{"n_layer": 14, "d_model": 96, "n_head": 3, "n_kv_head": 3, "head_dim": 32, "d_mlp": 384, "vocab_size": 1024, "activation": "gelu", "norm": "layernorm", "norm_place": "pre", "norm_eps": 1e-05, "positions": "learned", "qk_norm": false, "attn_scale": 0.177, "bias": "none", "tie_embeddings": false, "parallel_block": false, "extras": ["capped logits"], "init": "normal", "init_std_qkv": 0.051, "init_std_o": 0.00966, "init_std_up": 0.051, "init_std_down": 0.00966, "optimizer": "soap_variant", "lr": 0.00601, "beta1": 0.95, "beta2": 0.95, "weight_decay": 0.065, "lr_head": 0.0102, "grad_clip": 2.0, "warmup_steps": 200, "schedule": "wsd", "decay_fraction": 0.345, "decay_shape": "linear", "final_lr_fraction": 0.0, "batch_tokens": 32768, "seq_len": 1024, "doc_mask": false, "train_tokens": 108600000, "steps": 3315, "dataset": "wikipedia_en"}
Each number is 500 + 50 x the weight over its row's rms, rounded and kept within 0 to 999. Layers, rows and columns count from 0. Numbers have three digits each. The size before them is the row's rms in percent of the matrix's.

# layer 8 MLP down, 96x384, rms 0.253, rows 51-95, columns 128-255
089:505525503549442543497476437625476463438542420459435477543502479484478503515400600424554534466457489532552425482427499505388473415486472542525466428484456595576490488465545487511543427464477472472528538576495505555484521470472525469455593481567422431484523480486450361519436529562499476501416487500625425501469437446417554537570387535541470420509492525442487554505567502457474480585598
094:491495418516463543558476465507524531542531500416601559511476534508498475545492547522491513581578558522450452475579505632462495461449540478532506473555551483516532496524488521418491518542502470510609524484495510525483500492510501443470504441436431544518542493481505440529511575585505499457542523438407495580526517567480608549475527547656604510542593427462506506492494525446448588467595
097:494458588503505532416538484451601511534402443475436532448485467465545519596495614322612590518551429495530631447440458477490534575476458529587447450476449581498407446519480475490567471523508551546407492523517501529496497475476458453514528520401471466571632442544557504565558480473485454530518402566529550497556497503481464550526474486535539480463504475502439470524485507493473589528432
099:501543460525478516499545473609466491457550340403511574489518511598460515517496536439449493587504509550478504468508543562496472456597453635481475538627490416482478512499487433515555536481493546495555593475497495539599508493488590495536501549561506542480542460433539536482555548484538459505479500560464488562468505570496502570554437507571597472506509557466557503536577551362533478512606
103:483472496431464469390437488525444572427471564492480442535415428431468495440528531512549435432405515454633521463496493393490532550574512614486535458478447449493494560534534555547532521493531542503437418475502467520520522553583508552520486492610547609497478455545404535437468455562497461551387434491534565531492485478522518452441484428505512488512419521483518423496562533455416522516510
094:474458592441458459540418525455484482541447436527608442436477448520532433528459490418546530561486558465576516514594509565568511452408526564453610461486406579466560436472533461585478492544465479534494466405550528553482504464528574493599497612468539603513431484481540461500510508482514469462495640550544498544530451479591423445435548509505620468430530556518554428535507480562452439461473
105:507497467490549452507555500536466466428521593495477517419508529493537451393474565456637494529458467434552475561525506490540505505509531488514472492459469506453463543503493493544356506550446488480529527486508568534520534557519491542551573518554433414418451477490504507482444390450514547464505523523442459498477569573494586507453509414537559553454518445540533478405489537512492466508500
102:439546556541466605548418491555504510525344432526542586521520506455383503547545583477453552520544492541505576495429498543492549482539608519520491561439439438507541437532518415428554495417528531493509526531514528459525481554560550481535475538435533542551554538468483508482472488543491478554555521468525470525560550491531490405473513548522570489553557508453528510484508623398495435535471
103:442460571556446486512533461527488487464477485479532393542493423506482510499579554489559487545486448484445481457410448485537549611579496588476520553543560407451437551547489535375478520544497572481558386512534482451494509479510466513448453527558480542506501451453506496519495496475559472579511486552473502548526470504472459472520566473523540445534494378552402412383560546489426524415575
108:492519497438441438561588478587476522500457524503587480521476541562573432558457493441578471515414554507654485425489474555559504503552529609477530472520563534498445500529550565516528433526584474494462552521471511549596462535513570521527552497525441539505497430508496540460569571637457495532595581576420456521515620488540436385514495518533503628477540507517507474417430530438431509488486
107:573509460518514538498434479540531520455454456530468481455544518430514458460474522445502504574383522491536494539541571506521566516546564547478578490501435519539512580524476528522342475518566534497598531495366499506511432550581575541482611514525484496427577526474516474530522413482477582510487452452498530489398495495473515498619465466500499508446498544483485505495539582486497511518551
090:522427443566508574549465430414448545544437598594572536558568586614505582467502390498531485567498467457545521503487564457458550514391532555554442414448524536480509505451505501484408418454513582531451507467471541441521501579527385476522480461532487447507493504382546460457525486476563474529476558565504563586462618519467515472575453424500490492486551444570522524521518474537509482472476
096:552425515497532486478505621530527539442536525503506608453535559542513457431546562456445474448448559505617361505543569665508497526463457634460420521465508522459487503437538500446485499495491451506463473508446483558487500579430459511540556487555481451537531493433489480562504461471545502445461556466436540451526479486541509452550425506507445486505553492397450520538519439506557516477514
106:532462554605491561490478520494449481466397499475502502565450528498483571497538536535474488523487490431446515524464495590594444458470505533477470479488510399549412490484527489504388490393557500487515506528514442420548535518556512488534525504540436445423501560513497471391462480512521544546457434452516510469470450586495568520413543486481504550471506444506521448473548499544513434488487
106:496464464440538535494449595554541481541614489494417392535529531545463469438506467500466534536421502448584538449492575537493520447496513472481495461583598511551489554512459458476510535515553404479431437604502507419471480417589462481486548497401496487425473490520417525531492555431517499453495564483493510323512424460479434483458490497538549521509546587418459573599525472449522515510484
100:454559585439559521450456427487471474433415536506529539445519537558547527569508442582521516451525528528490474519520476501476482543525503496505447579475522459532476548518466539434502501556472654592498471543564535492501503430472520456573453517526515504497453425473426542506428492550520448540473491544428495440448431533447462449544562492531439549509478428504534473539496569512419479536501
102:501400524429512458476487558513541453566648502504427441505557461487482389408438495498612513459496568466531588522487495514474499554527422565441548442569524558520479569492490530508509484478475481535388505508511483513402475497438477530435527535418458496466498481585543465474474388565495497468423485500572504531422557417480460365511386467485484505513592536520486468529440411491516462500469
097:508594463437501410499598509592511503487505440516628491494554516528495504522417503497528525481569445441524492517504485538531500512598403531453473543488528500515492511553506489592437425545434510510532444456479463515528505443405573507480552489471515475443481488450515539491553552532505510553463493525545470518512585542475565495488518428531508541487488442509440532487513470507459473443531
094:507499507581495560402439532535497456461600441536528435495437509523434551534528417557458491484552516544509628437515570586489535486404478562526536435542526494555497460444419528497472496497491420473572507524517548479497480600487560490441461531556517447542601556504513439551516574460527491534492551460528434519567537597521473543515553455505468459529497526506508447561440465513500481500515
096:445424414437508465471497515480565442548519521423538468409520469474539470461556491476513458525559489561505539470452486404567507463511435421399486496435539451546485564575489501413497487521464414478480527504557515458566559506489476439504540461522465466575474573492574491500552545575530456474372534526563433545503444438426542482441544485592535362496488551522506534481567492454478443501381
102:470502517489435597600552459491456526528532535460570474583500581495491521487468485428540453486675491546521549521448577414478475518525617486438582458556518496520511583621521463604550520505508524446439564523528498586489485486518484457513543499531555474483471626503558481481511461519535496499484471500469629596452518514503497456475514489516521457521514549563583524459466533484491489428547
099:514503412516473462556503491473528485529464497455483519479484521449473528469497553491501502463560443436509420489458558654455486512507469492490536469588649519559489490518541446509486511420568487467531465502474431496534506387504495499610513519395472469550615539476544454571548474498466506374534569444537527582605483580603489486488517567451474511508483549483464542535519510427501469476542
094:419505448401499519511566550548512461482549475477443572483422462449587409514466605559553514437433460538484516495449453524560495436515554454496460541447489480532503422557486517464515417493525573490449445495537499390453547519552459527440483470522484505473488477489461638562476456416467521386470405576499649515471483562504544588530481590591423568495470502532528535507449449456519485554554
092:505446507492628387493539466478469531429461445514468503540564478479489522539443517448445504385519506556514583508486515514509524465472444387473440499530530449524471447521471455509467502387462624416486510409501512633496495495495586539387489514431505423498485441508468519536504461576535494388485418491429464442542500442539404511480410478499498511472511452538499501518579500539487492501549
097:477503479558473478493519538547447488385554515543624451527449547484502484474469490538534474417410549503602483370462482522553519548406436501530531488541523502543520459517554543483432496480444430483399684487520523535420512396550569530555573456461542501399476498519397418467551461549515504467495444539522538484461526485332522506534499521536466487609521486495508519358492487486454481477485
099:538544466508477461484464452356491498543460535626535468459424519461489501534515518576401472478442503457476563586441541534550471575478504439565510544463551482433443389497544533490453499511471516504491501502412532494500441518525348542567453554489420569423438544427488590521420473470482514476451476568416605526488479448470537492504491453464543596521425342543520498532485558563493546489514
102:538438515526518630515456521455504452524585468636495525476525521497496481390500449585441499432445548503433524486553432495570406495439523584477566522474457428582448490481539550435517500444477475473511447424453491489441489498506431481633528514381492527489573522475506358544464578512503529559529567456392588420453473485491451560538477477589458472444491436359475518575480513507533503504552
095:481436498495494510578518518478441459473544636472436540474531492501574611338530512485443457564539530471496474521549509528485420556503448425493592570583586475492470520580496516461582457508549596535476479503534445522497501518443375488432474534609420443436531473548414461505485502512477482542497594470514490513454573497490542570511363543460442572483626483465543548450519527554525473599482
100:459528443422583508471500509491504446565616580490502515505524420504567516507615466508556504419561546512365544489535514427429443574478478385521557559478440589561541499519428512437534462478478544475480523451509484451466501525476481473489541554535476520516511596533534559499471576474519455563493401556466476515539464507489478526528588529484508598590463511504441520558518455467443498523544
101:462537537598425567480525577530486541499437412544401505482556483467510440509564491601548452559383471560563550615505572542479531481424546485481481508494545408504466419562488512487520510543531421409503529470496510543403496468425538589528515512485570496457547474484564529449489563449472537469460526541514540482555474536510540513403564442512496505449471442523592445479555463566462559409487
106:519507521511531569439456498569519447541460517523545479536471500540436446480486493525538586471454466498365461504433538523462501452426538458498470505517518473483475422511534425514454488479500404443493461528503559454460510516413508465560436421469518371493552536508505426475544519493484461462375493450503520436554468476502491627476476519514643483508501480498480485436514514411596519449447
111:499426548517462536477509502400535501543553472624445537563485541500506564453445467488522477446515461439516479457482513566524505472496530470440467489431512422478502480441599412489533487450518542508476628535521492478569509572473425572430525461540520457465429537469504407517540517566627478476484405562441460466521486518550514525507478489441463494463390523441547433536502449452530561497511
095:485425456466480635551475399473462458572488449441490490480452526503473534448474543450513479531501456455484524488523502489584647498452518529476556486415559416530500462468594511509529468510559475502488412522515520492476509480569507470512491510412441534415485555471475448477432520487449478546536491513421528564479514524482522440549399548439450580470482445485454551513473437590427555523467
100:542449619456584548454408510521448500600565534470487488494506608555509494421549446579471485476490478485535506474554453382514511599544543459442475503421619462489507416415441534489467535551530450597599490486470533517483506469483456432419490436492550552531505556482413546411475565476537475447478433454547462463507498482556523416558507448448439541475517564470434567505490587454505531501580
098:488493590536554537567512503537487544420576382415510523562513528469496479467494517460465462550544555579476541491492490565534469559529540486518465589571484560485553510490430512485546461513486446542433580522506595523437512534543533511567569484466527563446534518549543473519545438355470503475585534523557491486547544415539524426560358464504518578437608479556437564496439547501559541519531
090:514470462444491579559548503530476587507559586418518569486452534489482541461499535600632503539590420471524574431483492436464601468490575524501555460533526471473443433437513573575465514604606505471420414478467578441515475548474499499443505498468564524448520517443435512414509578568514517569477400551505591457453546496484445515504459439577470539522537456428561506536491510579530479512488
093:529518537504564517497574505520498492400510520537459529452491472522516469558522469502474445552542504536513486523500542483515561396558509457482370416450506585563401437495465551439567396580552404519459512557472454506446459522550470523426477577523494438511525441457524455593549420579466512423501467581444441523586607507527490590552490490529476534510474525509526439564429451467523343476478
105:514455526419537528458472591518453497484542375593466514451498532609504431620460524588503546480540491418451528402451507548435500525534590439468452524585494494534420486469512528590511502471541523524591575541505557478536495534563546452431578567501494543474513645547567508533505432570536491467553427444436398470465550473480474575469447516531428518555409551489490542469448476442525527532486
100:493512493462551434460503412488544507524484521551457427526575476497503451519544521495493638461357460478464409519449464474507458487449486437526520486532508542453457504480488507452443591375505433502540461484522536518472521502504520520433463541486517590542482542607591436445469555580478447565454460407548563580494503477548521393543490423514519492444550476476535493371420500591496548476552
118:489500487550543463531552453592520557556600399472562433554483491499412535574526486417528522562468581547512508538557564455480547515467503473580430471615512438428522485484514558512511507557513543509503500542467496503616462592488503437386556525546514547459466499463592578510539422499501468530442564451517451506424505578500509601508436462448569594546581457548533463483547486449517482540502
102:506454609549489479514518483471504501554497429524440473464470549475458595405498500511501523519473471514504491565534490471481480463555541519545534504535490548476511499531488538557528429473516568512423515430477497565512516487448419519559560496530557597361466514436521443434509399582539491528497519536569544500409526595408516490543538485489464492399525545532506421461489397545494476510603
100:543518512542494525424502527519444525625640446493470538517489438348442501518515570482374496620594490475494463563452457462451514421551451491465455525516530417560500508528534565454504525408558503475465554468484483533602479490546498562487526452501503536590534490525554479496521582626526515412534558574489504522532522484554498518453628463499473579528525514529423523488486449526563513428454
102:510432413560566446517587416486559457480566456560487516485536493484547486472463576486561454404491596579558501524510502493483436518383497448487491492503504517480531560515543593557514521535406473466479584630483511468467493461491509501457525545498516454630503449525559510478475562534517502477534534515476342478509535493480591477504422486560547470441473549478435559528543493494473534550438
101:507546534515571460550575441487491461443559590455444459515475450420544534522565534527596598449462497460474413497493540439439522517404391462547457544512427526513415522502446507413472487559378467504449436525527477601439505494548403546471583534463452548459397536437503547495408495600464470556445507367478470418415524433530461529542527519544508419518469512518471423524410559541512434542489
107:503487486539521408534536434477541561551648503449461399495559463490518530564499567503413572446514477465525510497471508503534566442564447393487462552530448613462487522557432474526538458414432556521565508446480517430544476485498499532482495622421434438555530423488660577548539481417489491462464553585489543500483524485607487495444553506447404494444500503535467579525467481527570511536494